Part of a small language model's weights.
Size: width 96, 3 heads of 32, vocabulary 2048.
Architecture: rotary positions, untied embeddings.
Training: a variant of SOAP for these matrices, 150M tokens, 6520 steps.
Each number is 500 + 25 x the weight over the matrix's rms, rounded and kept within 0 to 999. Layers, rows and columns count from 0. Numbers have three digits each.

# down: layer 7 MLP down (transposed), 256x96, rms 0.212, rows 50-169, columns 64-95
# gate: layer 7 MLP gate, 256x96, rms 0.211, rows 51-170, columns 64-95
# up: layer 7 MLP up, 256x96, rms 0.22, rows 51-170, columns 64-95
down50:504468491468485554503537483519486543477537529494490477504480511504481487477495526442457510491507
gate51:507521549463505488482486525482445498476507513488452531529442502545465505507487522482490509451448
up51:460473523490511546441509476443540484467484521478463533513531532496555485504515497499527498507523
down51:499473484519559558506466516502495489481510474483470536498507456477529514512512510436484503514482
gate52:496452494517510522509508483494514484429476482495514514470482480488518470475407504504465514482513
up52:550481524494484459467474486516525508501494523475491505558506475479465512499502499495514524547518
down52:510499489524511466527528469484490520492512522504533459461505571499443525527498469528500485462507
gate53:454516508492493503486473536497538479499474435456489480557484500510485519496477492515460483499508
up53:549553471512466540529492481482465480500487502499462527516525479472509510494506499511508465503492
down53:482507431505499485458460516498471548517502492516495472502512521493526519525463506511506479482477
gate54:478486490540490497493501559519473510485499487519516484503443545525520492462561492471498517479471
up54:478503489482503497531532501538523522535483490519492536455544495535516506500496527539509538517483
down54:453537488479508471524509509527483523484557460539500511524509509507518492481494504508484478521477
gate55:487447528493506480493485470508490465533538502516499499487509502528500512478499492437509479526511
up55:534507521491505463487516471500508474517539516515481527538509528473451526526522517468489436573486
down55:506483486540507510517510505517546540459513542530504475514507531450506544508535483513498471571500
gate56:495532476520513512505504550509565484567511487486545496515483481502536542513533481485488497515487
up56:533473508504512522505490505505472480502502498518474510468464461479487524545528490514521472492482
down56:443501527521535546502461535504474497508484517528515526540492510517513463492527507490492504467527
gate57:494454503527502493502488440499463503485452501505488522528470538483544505508456540547495493517482
up57:498469465492468541526497517490505537471511480501436444563520479501476501505461485516507491511512
down57:539505509489513470533512504496487516509509506496555533477508515546465493519504471523546484537511
gate58:529524528462542475486496503470522526490496495555491482487479491532527474498489481523516512566477
up58:481531493461479484494518497485546512508491497502496504556541456472520496523516517488518513471503
down58:524498526505538546476465501490500467538496519490501494520528538522476456506515511514507510522537
gate59:475517539530521508499497512498460525494482477500473474469486497484504490500499547516471508495540
up59:502471470508505497524519503523533483508498476485515493452536513483500499476531473505490496504494
down59:505492466471511481536534497557512475505475475506457484510460499485474501511458504490476528497492
gate60:467519521477456472490495476537498506523522439482499523492498520500492497510531511515493467478486
up60:516485554498505484497526492468541541527510502498450516493496521527493519490476475496543445461508
down60:506485520524486485488491515488490464504480539497558512481483484467500493488479501512475554549474
gate61:503531501465524472488466490501529514528501493524485485499433531499460487497505495503526514510504
up61:481528484523522505481554484473510510482451467519500507502492524503535514535477514503504525527483
down61:469475522526506509520501499535555496524482522501491461520501419488523488435465506483523487494494
gate62:529503547486446522518494496527472473503528514485499486495496553440533464478505537479518496461497
up62:506488491546476471496515481490492508505504503504555519492525463502496541561515498516472504488489
down62:507520491497492500496511489506515529528540509523541503475464455544492519542509535523539497547518
gate63:474496506474481516454509515472481558505470544510538456466521505506445512455523499503483493513503
up63:502567498492546498502462478487521499517501529462531517477430485522502472504481492498496511466484
down63:527500525506464490495469520492495497493509490499453462513499548499492527489462485514533533505478
gate64:492518491509505527519506512466524481510530513510492486481537474503489461523503525541480518469520
up64:530497553476506486469534492524518491465519530510484517477494520541468463501499494491509509478519
down64:510469512484499495489485500492494521545482539513498508525515530477524504551509508489523502531476
gate65:473474519470446463482522539520509518498542492534530502518495500452474493471540535475532512549528
up65:494475495445534477546510523472493493490477502501486453511515522511485522455531466493513506493491
down65:496545491519509533506523494496481482488489527497493516472494510493510452533518484498537496513505
gate66:498490493489497509513529459520513513492513464483490478491490471521488496485494511489524505506533
up66:503477543497467512479498488484459454506568528537499465513513514474496491466457506501501506465521
down66:511523498522501473497523522491512468497502509514499558510499460479529489496505471495478485535490
gate67:518527563520503520473469483524497478491490502462498517497508456483505467508508501507517457509510
up67:502505497446501475538503506478503500512507484500508494498484526509499482489499503461432486485524
down67:523500486507500507491470497520493525512462482520485487460538545491445491513529514493530516482504
gate68:466484491471546511512487499503532520478470506499518528501525537536463514559496516534505479467483
up68:460570485522502530571506479466480484525490508509517477482541522485541516549517433514471509476480
down68:528475517518500523476502481462540513493540508516491528495494535462485456530512473549448487440514
gate69:473490520516501485490489485446494508536507470530483476496504474445462507502501494517462527512514
up69:482517511567525511510520505514482504512488501522480472496518483507500512492486494521512528508508
down69:486514520560496525472509516491521497449499494532454495480486469476447479547508497555513546489515
gate70:496500490448479485476528522531493485518481494479474527509524479464489496510459507499488542500528
up70:520455519492495528524490446432524503458478503513532473441513480478491528473530477527527474474498
down70:491503507488464523507494466486532479530527512522521498531530442468515549520517486499485492503475
gate71:498502464482473499511496518485486530481513484515537533537513477514532473489478491475493521473487
up71:543517493488521498574485482478498532559478483452517494490499457480526476491486472468491494479506
down71:509485495490454529529521511488468510474487525488534531551535541488526491487501476501531455543567
gate72:497520512519466503523479528501483495508529488505490508445500522452495530504450465467492521520502
up72:475514510478471461495521511553518483507496528442511511506540498512460531509470465516515507504489
down72:494490488518519498477537500527566519480477507492494500514472487520472498453495539497504514532499
gate73:491464509512488516499479531554464506526474474535484507460517514536460514484536527458507471492482
up73:492438482474519497517491494490475544531523485501485503491528502500518436485493499549493478503502
down73:481480493504474492529501532496484475473489520516464491458491501539509460500517476474497523491482
gate74:513501495455496514504513529499492537498484488475484504492531510455482491524497546522530462495451
up74:488469533522497488546487473508492529496479506510451513501517521493516494454528516502489524517497
down74:516494521454471510504498512506517472483472474492529509492413480515499495488484470484488486460458
gate75:497515487471502515488475441504502546474516477493526463460484510500535491527528533543502497527458
up75:504506472448491483491487481508508493495518463536488481453505520493477497486545516528507486519518
down75:584497504456492483515535500480510498483534476513511452509493512507515539505512492515493496484451
gate76:509480457512448505504466520495459495496501534521498475506538478519497482508489512505490459521513
up76:496491502510512538518474504503517513544507498552485541508456531479521474518461545478546463537478
down76:500532510507509523483497528499497512488554520515477530489455557499544489495475490496518488486484
gate77:459516525480504473465514524498467523485488497478523554505503510490491452524486487507512472484477
up77:509531491511450505480469426507499455523490512475529516495538463501481523535516488473506481507516
down77:467485511511523459442480452510513478508492509496496489463506489473510495531521427529525509504540
gate78:545500508483459479514498515516490474493483523540506516520518505493470490552508533536464518530498
up78:475534496458524532508477491485509505499482489479441472538513540553509522490526492496537494518528
down78:500542552545520505501502505480448452496511499519535474525496463530493538565508470504542470488501
gate79:449518508474515532518506518552521502522509517478497518461472443544476549503470490512461532482462
up79:552513461495491526503520510515494489500464501512482492512487486489483577474524501476511507507561
down79:505475502506493516498450483530544547521430488495475493473509525479522539505493488485539500544488
gate80:495519504482483517497466500504518552470546511523483517462487479481474491520545489542530508475489
up80:540493525532468441476482511463459461505521484512512459500524503508457481465449536511484472472551
down80:509493559474501554480531499518480499491485458480486499520511476507512433490490488468522485473470
gate81:505516490507506503527500504505524471512464472495463488510499485520504484460535468525514509528502
up81:548522460489465502489472480526487479513485502492539488504486509486510509477473462485458525506524
down81:513514480536490470511522489512484488502509524518484509507496473513462470513537477508541501523515
gate82:490483506486514487495497553509487522521499532484540529543527536501535523502540509501470508473501
up82:495534544529503485507488494512487532518466471506469512422491504514525498504508538463480505534489
down82:511477466494504490532476484497482466539523503482534492538473504502461508461478500552496512488503
gate83:474497492496493524521512538508480503505462516510476471453456465463498515436513468472479461520507
up83:511519483493523535508527528437508485550483522498535502533532453504497494502483464539466513483516
down83:499508515528506492438499531517499493479479480542520523492515481491508498522484494527511532434478
gate84:465459489511534502505498510482476481484487498499529544540466526503481545513492471497507496514534
up84:527477545513486512511491477496486486480507478511497529491518455462517499515512535457530497531512
down84:564514528527520511477528528495441474521486541500523472476479481490465507458494530477468465480452
gate85:455482482496469522521539528521541524517564496495485523508490462492481488509555542501544499536491
up85:555504470510512554505493541545526519510534491486520490555521501488468540482510496474466517508479
down85:497459497528482524496493459494538479478499462486517530503502472490512535467493564520485558553470
gate86:520491537516461518533505510503514464492512505502457494497482520497566460493525476498482475520506
up86:517522475461527520516498508513522491460535497476523505466524540563451542522516513518451522452498
down86:458472478519553499469508491448441545488538532510481473477514498522487469528510500532466496484452
gate87:483517507510510522551508475494499457484540497478463446507495465462520471472455495502545493491507
up87:471476515532486523531508501495491538503480506509470460521503541519480518532544513479519494465460
down87:508550513487548466534486488510480541471559518477476477474498532565471472462489527469538499510497
gate88:517492530527492481529465547514513502509479487495443468488469511465431472535490510514450527490493
up88:561500505507513434552501548515451438556457513499508511512511513494523515497445506472502493500479
down88:508495463513515447495526502499498504470468514528503507513516465558533499488494477480497463553478
gate89:488508480531487494565487539563516472499479484521521530467520498509511516463486526507509501529526
up89:464523490495485485470521513509497487538544543416488492510518496547510498486506528536498500520548
down89:522460536524467552501490469483484485520492507530477472474456484507513474516523481475471519506478
gate90:479486516520466516531534471525531481486477453517493531530510490475482470551510466508501476471529
up90:526528500489472505467527461511488468530499484465437520541548510496513543503521504498511481479516
down90:510528507515479503501499508539492463503488481505514435445521459495508508485525520474555499529498
gate91:485473542514472529530475547508509508493510531500447515483475511523526499519493542521522493503492
up91:521495490503513511526477519511518527484491499485500530498494493495519515491497543497483583533525
down91:489514504506521497487538551477499443492517461517508510499497512508517518517472477498499496496504
gate92:501520512498534503512472508490478472513473564509436504480497518511450510560556541519512471532487
up92:529520459474478491484489508498525492484519481512496465526516463529510533491469494523483477498485
down92:514510475514497541504484480506514514533521511456515476484491519528489488471478460500497528480526
gate93:528481508500524465470493515496487472499506469519503470491503514510477512461504512511508510507519
up93:500521464481493530521497508501513490477509505501510570507481484526488507536492492503553524472457
down93:554531471536486505502521452450499519522552501504507515504520441484530507488482504476501475490469
gate94:509525465478504484509513501493510471504471482511509486521481516444465521469534530515484474591493
up94:557505477469524490495514515491497511464513522526528496519494494487519536481448491480509529504492
down94:490478527539534482503487520513471480483537465497499508486496505516478491502476458520470526495491
gate95:509465485477536510523512553464496473509508507487472497496535494511499537536490513526527518516501
up95:545480452467469527537505524431538486526485468457468525486489493528516506511501494525488505511526
down95:500457442506474538535481502503519485469463515470535500513490539502466551477510489475525501495486
gate96:499470493489488451506504493506538487494509446524495505473528524509504509498519506472495512476506
up96:485500501511479487489503472542479538468506511535491493489526531527494481532499485538480488513518
down96:503559540526541480530499511472518545487486498500461505524532465513497518490518510485514481478454
gate97:499482532487471513503544491503544507506553484501494505567497436515529495457482513541483487475491
up97:478469518494482467522540564507458507504498522440490497510523509438475553495519511517504487529527
down97:521490505543496495494503482493502480473506520542496476491479498539483477505499515536467494454500
gate98:502489522483474529496476501515474549494468501466544504496504478445523482523511467481485517481545
up98:486523489492516504480451473463483524471524482496467477507527465472483496483482505487486466517476
down98:497543519517508474515477506509505501454505518508527483511510460545499453532515504469493510484477
gate99:495561532491450553495497518488504536515511512484443496518507496526496462528454525525474527495501
up99:509530525503478492529491490471514501537477514484510479446527471477500524479484493518524456531449
down99:505499524552479532527501503489520511522533554506458486498534533469491507491510572507498461472484
gate100:485482542440509565487530471515496487474489455509514522465485530447469529499471538495493499489486
up100:481507502469514480506531519494527500511517520511499466513560513498476520487498496528491498493508
down100:473493479504498507512515501493497474482476511488480502517491497482527520484528476476491495493501
gate101:475489480407475516493526512516523462465498471487523527449495466483493486535519453520493548475486
up101:506411489517515506507519472507512486538524494463554466461511517507533507557489474518527491529522
down101:479511464493519535499493497478492527491475463492539472504512522487470525486464494521480487523542
gate102:498482485501503496508488538502511502489530477476523500497482504478486550481507542474512489528584
up102:499481514498505467505514482488542484477472497449490498514502503445511482461454510510513486553470
down102:528492473451496520457514515521513490534536502508460482501541519490481462509540491499515510477470
gate103:512508506423447498491452550551512536533518543534519482492455472513507515508509491534537530495499
up103:459504505455475521486509490513487493489498483479505531528473462496511507503505486534552547527463
down103:493503512488519490511506489483505494463489499483465490484473565533509470469504532459478496491520
gate104:481465487499484547473497498497533516540451512466518464505454462478484474468510503492492507551471
up104:538508498486497473521456498509494478497489525482509514489495521478474519517481552499469489470451
down104:531476476492514523513544568517486480535517492505513474466482510515486530503503471481460506591499
gate105:504508466492444482485474510505490543497498506527516501524487507538523490511521516527491494482478
up105:470514539488512517448535526530507511514534494569468467510551518513526490487503490491466506464444
down105:452541503527475505477460491528505528486494512489491522500448454549483482495469465517535481496497
gate106:483454502521513496491522502512504519512502521491513476531461491506509533488521501476492460523476
up106:496539534505508490499480495537471494524463523497515500523482463497536478461459491525505456479477
down106:489500491476506477505527502510528516514524527521489479456477521509487479497542500497469532501509
gate107:473508563461505511504538488482485485464513531507518487530507532490512531527497499537492524531520
up107:508485491495518512469480521532511534479496470483516508522507479465472537500469493527513510500478
down107:519501541517479497507468539493525553488507508483505506490471488501467533503461529484481541493527
gate108:492487476500494510476529485510512530506518462530532514503520498491525527493469527465473450467494
up108:485514510564528507500456536505495488491535483465453527510542480511548476505510479552524545515529
down108:510499508491491545523519452519470486483499518469483481473501474482508538512434532485513542483454
gate109:516509546498460484511468524480499500485497529501515508459525472476501496529506478520478503499481
up109:486465520519483528495456513510535509513499487514498524498492528525493500463498464461503498539476
down109:523469496498508537513485538487492500485523500450502500535536511481525545438497519489445475489502
gate110:518527468489460500488514467504504477515485509481502509478503467491512502538528502502514477430479
up110:433490519492536486512486490533518534485466481448488524508484554524469503517475526501542520512497
down110:465455465489462509493467515520490491503506507498494496563493539523499487489491521499503506487513
gate111:501502447522476536458471518467468497520461543510510502499548511532469550474488512489475481539499
up111:474491515513498480482470491534478506530507533536526540485501522506459489492512467473511486527493
down111:494519518479520490517511544543510505498540498467508514503504496476475491469489502495474502542522
gate112:493502445447513470493546525512506477495499512495487483488468492490523483505538506457522492485508
up112:491501552498511487508541519487519495483490538472475521492504518495505488451523488530504483497455
down112:531492516527484493526477505509473500486482520523510546483546546496452455472489511531458520508498
gate113:495508511509491416513520539506477468472486442506490498524491531496496480458500490495481502492511
up113:538487536523487454513454503481494464471454482510480497501522473469532503489477514505518514522475
down113:511499539512503488514468526483499472484515492536498470456502582497500456496488500528495497514518
gate114:494474532524497495487521500503493480451493485484512530482512512476498458563479499531494539521521
up114:535511488495503512510512481529509479556497524461515499456504505515517460522499516514471543497492
down114:456519496536509488478483485524506490522516511484469503500515530529451458457502456492454477532544
gate115:484512499510440523492497475493495565508460504523516483490502495487493496512548489520474481502502
up115:494475511503499490495542508485546519478493511497530491475501493494514508568510510534508469498458
down115:497514454471564541461512508515470515505492495529512484501497501509482526502518515471526535481506
gate116:451512486498451517524438528489469504503480475525509504506500493494476529522467489537480492491480
up116:495534479496495536456448500515521571458528492485496488485495487460469509476506497519518501501509
down116:516499482532487545511482508480521496517492492474508483443532522515456451529517517484501477523559
gate117:525504502507493461464506502494460505474492509523521511486498503514473483498503529523516493475496
up117:519530464510486483490466503513532479494477469515506509498483541530528513473534496484450513506542
down117:502523450507553477537528548480516456513535506511508543473517506463480437466486502485515493479505
gate118:495516475511523526536484470488476474496539493526490469471479512508496536512467508527533482491525
up118:532522503485517482466499469495451491490478488486504480489507498493541467491496496519532515508473
down118:448494508479512528491488490524457482521514509528528512496506526474483484477460484447463529491471
gate119:506443503441493474471481542491499493490465523511465530525477501510489493523493485483481493514512
up119:526524507495502505523535466497479504484531524527519478474474548481501476522433507515527538482560
down119:528495497473507500467495475518521535520512481468527531534499485488534517528516474499546522523464
gate120:469461500469460518527518480524510492485499484554505486511493505544528524477506484515521471470537
up120:490514487493565496519514483509487444507531500463506521488432436485496499535551467520524525518517
down120:480473495500493480501508491541469461471518447496543504522478489523478531482501461505549487473496
gate121:511483498415494481466524485486496490509501479460456482517520493474454495481512502499534500493500
up121:493519514479479488525451502468504557471486489459485474517475506486518525500469493496520478507557
down121:493515521537536537491497494526463500456509509511525508486503556497500469512461495520507480492517
gate122:486535470452515519504535487459502519495519498520540490543455506497503481501571477512512501498499
up122:499552511496501555559511490484490495488446515489478528464481492500530503456488525475472507494526
down122:484533518478507476510500449468510514504501501479498490512472470489477479501501465538465523503488
gate123:469497537516492516491549490473487526503488467536482522566517520482471441483512519517495542478512
up123:453463459509472474521471524524512489523466508458522507494515465500483561531496488528523510489510
down123:537492503493532486497497490517491505508552453514462490535494501505493509503524516514520526479517
gate124:525539487495511494496476514533503534506485514483486516482491499524446460487483518506520562498480
up124:504498510461477478470477511453512485489447517482498515479512500466498531532524494474482488497520
down124:496507479478459502493498498523515522517467509490520526506453559539510482492491491509496505489506
gate125:494502522508479464486542523503504393506500523487523474505482484511497481512463475523509484459478
up125:510510491500474502504468531512482461473449470481485483452500455446497549531539481481506484493491
down125:493558517508471511508532497533514501516504507520496554492438456510493498513497457540483500503501
gate126:450462526492487466554490532466508533544492481496483518469482544502514478523500519516464506470482
up126:520487473483464508505493497529467442464500511497542456499489513486509484462481473483460524469515
down126:535499550501512519497570508439467488505513491536544515489492481500517457536518510530488541485489
gate127:472532502564465514499504508489513502471501494497516512479500478478493496546452508525489511475485
up127:505466501502469487461495488511542460499491495526534533471539453493549507491500543474502485525525
down127:459445462487503471483543532499525560504523506529524517500540464492484496478482514477495546468506
gate128:490492513494502499491500517485528490512555508504508525544478514467485511511467484476495466534475
up128:496492473500536548502517512447473499498546518483496530521496482503520485501489498518510498528477
down128:510464487512516500514511518490514467501485511506506510517480494525541439496475505478486492486462
gate129:502539499548448510534508481491491521529520491477507497486544497490491523473503466570545497521503
up129:468548461469524525527504525492523490473497467502483492465477489484548520484521525521482493485510
down129:475476512514518509439478533473518504495494516494489544566489529498502511535511510487504536500530
gate130:476515539490498543459471519485505523484465499504479564477532499484515492528525476505479468478519
up130:506514504502446501510500509516520499513477505505485498531501500466532546508510584452502500477503
down130:477519501501512546505512536484521526497521508537498502511526494447525480506502492497529537509550
gate131:506543534462446521524514514499486507492545511495505460469484497477461497488511514496521465510577
up131:531473478558524514515502519500501525525503514520504496472516504540553511505536493540532521446494
down131:544495516514467540502452503506491517480465500462477508499506500465496484516487521476509471465477
gate132:485479501516469553531455553525498525454456480527470550490488476478468488488517501497522536497497
up132:487467524559511479481507521492506513510501541515528484468497459523443504490513561475514474467512
down132:509486449466527459535488476524575504520523482471450507516511527513528485478528524499508463522503
gate133:501514473463501490551524500488505467540488515434493516492459525430542508483502496545471529529503
up133:497484501505492508495499449477512512492525534502543506478498499478472471512519495520516504521423
down133:438496498526497490540492490506490532501495529487479505490451546470482474561487490556508480500476
gate134:462527461464454555535530527525549492522475462516488505482480481487465475492527474492490421495509
up134:517561499498536533520499542477503529478503518480487476463454473515447482475500439536537481486513
down134:470547514475519554480527528490496484482451526485518511450493492520464480500502508497578524493495
gate135:507456483472489455491521499472525457470505478533493508509490494528471494476478475474465514472529
up135:518446470484477461519490544542487469479487510552453517536495489508497485512490517479508465467493
down135:504499462517524495502481500490509470482548533509509547501505525531504488508517497516522532524460
gate136:506548510496511524513514500533509501505532450479493470488490495518503493514512491516531479537467
up136:511443543477536466451475499514514488456524470474522488513488473497521531508480519480487479483534
down136:486457467508521481522473505511512486470480484519541512496509529510482538459522475508470521537512
gate137:554470511487467493518494504547504469483512486500476496483540486481528499496567527496517504501536
up137:543548533521506501484542447530481494459500475488497494503497519511489500463474500504522505468495
down137:537446502488507516520513520500501507489493503502510511509503492506502559535475530506547528469495
gate138:512503551541496535503450479477492488481521478520507498493480540514540508551501501478565506490510
up138:503503506496484497516544507494515509525496513509497488484535512482522471514477514478490520478461
down138:509528509497455485463475528515462532523492508481542531549496550475503499512465534502503504527469
gate139:506518546492476481495539540496542526458499452481491534489515480508476504509493493491556515504491
up139:474535528471492472552525487508497520505506514487516460510542530486522550516513477507547477486466
down139:516518489524480514550484527510478479526514471528520487502522456511473482471447471489534506517482
gate140:480488491468455498492537485483494480507526503502498464507539485516534568531498507525493501483522
up140:493520486529524500514498488496496520492509480515501474498499495518530490453524494523533513528519
down140:555519516486479479537492498529509456486517496533470486483447493532515495518515532500520489480478
gate141:441551460514524467424487510514457502511503519474473525514467494541489494541496511478469485453520
up141:523498482488535467490508543461512504520528459499514502482494464478499492538491515474436505527516
down141:512516429506548491496539512480501472490529427521486466489511457488493515486500498471460480530499
gate142:519514485513489496514526534474495493484555468493518505465559473474516520522510485490492476501474
up142:522471524470543517496484542459474494471484489489515508495501525489513493520501516498476504497437
down142:500500500491483536489501488481534479482497488521467537486517465508460530557507475511526485511463
gate143:528488475503486480491545490493519503510519512516489476499515497485484498484494494467485501507492
up143:473513536549544465474491472488485513514525543505512502480507530530489456488505490495521475487487
down143:503511468521500519481512496508498488493505475511464500496507480454508454472461490482461506465486
gate144:483531483476509498489467448505530467487534483512501506495505490544504469519516527512510480531475
up144:506520477483492474491497539495485496482510519500523522464510495530506495500517519504496484473471
down144:497486500514487498511508469506503506530469486519488534526500486481486493498498493511509491515534
gate145:543498470442492460503480535492484511480469522556503485496466521523441531478481524477536478530480
up145:494463493500466524487473541492464512504477487502496506535523481469532495485531550479498459487476
down145:524492509491472507478539507512522454515528495521523465487513506520497459451491489450517502459487
gate146:515511525457491474520510501473470490542514489494553513503525513514518512490490496511510472515481
up146:516522537488506500519500496471494528531497495443478436516508453525504518492516472505473478498496
down146:523474545515526515486495549467509516503559482490540457529515482535496545506507528463508511486491
gate147:494588513537456505512510488506479484527498536514491473478527487524550514480476496510491496497491
up147:445520477470489531467468516532480502454507478517561493534520430482493518485488501490509492526511
down147:483499501414524459468486500562485497515568468493488504501507488448526499475532487513509504505519
gate148:483492538482518478444489521523469520507488465490540492480505496504511489482499523452513504511513
up148:522441461545531506538490473504515510533494508499477492496504471503502500479522455518466531497494
down148:492519500517528473494489498470518513514456513490473469485517507513505493501485571516526498467502
gate149:507497477487553529516467467543534511484481495507466484460526519504520484506489485485442507522504
up149:499474471510531532491448509475508490483482492469477511522510517498492496491520571514505526520496
down149:497514530500468534498527516428510482489469500510555520540506495510494487501503516506519509493490
gate150:492560518502483523517480456512516478528498519472498521484444517535503551484482508524507503543492
up150:497502502515462528505511458520488514520550485516530458478482482481493487476496503489530489500508
down150:465496501558511497490509470492488508497530522480528493469505485511529530437495548493475483528514
gate151:517511448497489513488480484488521477517508443507504491505466452471542492509528489501570510482527
up151:497506528498512519454501466479504493514499474528520552503495483526531492500496496487463491468522
down151:451495526479574490525504482524502517545487530515463550499476569512491501509475552508457554499497
gate152:464528508537481457536469464470510480462470481490504482469510501513491486491453502524503501502482
up152:481509507496485497511461510502498486450528519477481507489496536506455505458529514499461484526510
down152:525475503487472471523495476516504501499545531513507476496452502510501454505522514474531488524462
gate153:530531518462518533475492535468523484493488531510496512513534494495524504486501534585491504474458
up153:542467485485488553485464511535500474495516552536501510467501540520508544460413510445521516514500
down153:514498489487461469515458493472504539487513511435515471487497522488514496503517516476530493491520
gate154:481521528542495503481486558518507508521566503467506508469460491505529456525469501500487483483519
up154:480469493504521458527521469523532486479519535477483514530487498522496467468517481463487494522461
down154:503489502452528460486542438480529462469499489496476459539506526483500503472494511475528523570487
gate155:515477502508472517505546491527532515490522482541504505475546530445505534503478532452514487529470
up155:534462469533545462488486510491518497568495493499497522510513494471494493515517451493515473518510
down155:434449522521505474489510517479539510540500504454523486511503497491498513506473519512513506437485
gate156:467506532534514489546501526511484477550492453498529480533519461479559478544522474513477500563497
up156:501472508530455516497483499481500478494488522497486547459514525456509514527504484515495483536574
down156:514433499515545516494534490521512459494522522496467489513514494543510477475479506544527482491493
gate157:473505504502477518520489513480513506545477465500536516505461512486492489498485447506517464520503
up157:475475486507501511528520507468497479477524511534497445502482537495543508525502479507494489524514
down157:498448470519493514501486526509465494478464492533485507506487504483461514464534495478458536490459
gate158:484484493495530532525505515486521516519488486500509516512499537484484486485467508490523504521498
up158:576501475531508520481493531522495465516478480483514457516491479512512511529495488501526504488523
down158:517488495508474493545543462514514521511449501488467527468490518548506458489505502473525511495497
gate159:512500519464453529538525456485499448512501471494467478504487506492468529496442514522489462527465
up159:523459506472476500483440438518542497532494502485469537467466507474514514513500471475475474547522
down159:510482503562486464560499505478503484545527451485525513503509481479471550569520540513501495527487
gate160:520508457540481491489513501536484531527461527492471485490495532516465463499490496522507502559469
up160:513482510481514536482488523512460441513515501523513519508451432482524452559483511472507495502500
down160:504498515461491531494462528494471486521509470490472501476496417506501534507494514515505503519495
gate161:477520483472513544501511491509544499502500444480485523437503519461503519581492504485508448489470
up161:498492474511534474523498557472545478509479525460505506546511463516521516542504524470526517476555
down161:470522474534495522486542515461537518466492515518493519531483533517489482486478503513528491510482
gate162:536482500497524497502477505581487514520528489486486502483571473541497488469489481526522487474511
up162:513474511501510523561489472455522474502509497534469522504491506505498554485528516501514480502534
down162:515529483518467464525530522447515464503462486518480522551494488500511478525521538506495521544459
gate163:479501503472466479536500516524486543541484524486467506459515487486506485486501496499563488494496
up163:481506471493513506492489533486498505537499459491526506510496487534522557506471493453518513474489
down163:486508474545501549500488496509477516507458531494513502493546485515495497486478511452500500439540
gate164:477503496527493525461521534505517505506518478516503459542508488476458500509489533482529509527537
up164:519462461542528490525522472512494464553499479479527480515509523501539505503482488533499493468543
down164:514508517499475535493500525490489492528473459507471530495508566505458443486522476480521477485494
gate165:511524472501486523503522459505514539493514520517506489538491529459477456525485486523494454452472
up165:477552477506505518506451476509544462510473478542453546489552472505521500488532444475503525565502
down165:510490539498459495553525528489487459488479524488443492491485475503495476468487452542522509528521
gate166:523482512491535495506514520469507504486508507451477493490506511540509503513512465524487488511498
up166:518525505542530472514500484553453528476459520516500536488484498493506502483492523525485470489516
down166:465503480509488479485516472485516504494501504518468490535526509502491502509531525487525474515502
gate167:543501512476501501484564462551472504487462477482451511518532472506552475527478542524475492523473
up167:530521493524486516483457502514477512510491466496471465525516463538533509528446501519475473486523
down167:552467488481459518553535511484481493536513507493519476437493563521474478502469522470520497497484
gate168:423537541481466498493495548508497494526523493542546521528506506497498490513526478504524473506465
up168:487518518422501526518525550487504486472478536512479509521472481484524524510484521498483495510492
down168:468491491521503516532471509458482536492494504466475530474495487475473457512512512510454488483515
gate169:482482477481501514512495504550542509470495561497527504495517534522481481501492512502519481525472
up169:533453528473508515523498473503550484528529484491530489507472504538515500524498498539527508524504
down169:525484507462482457455512476490505475546520488477445511521468461470477514486520498503528499472498
gate170:468494469460470508500440501515493466516504543524497504495468487515465536497476470517511500473512
up170:448510468466513490498499513512540514502507498482501490501492509496512433481515463521526540509525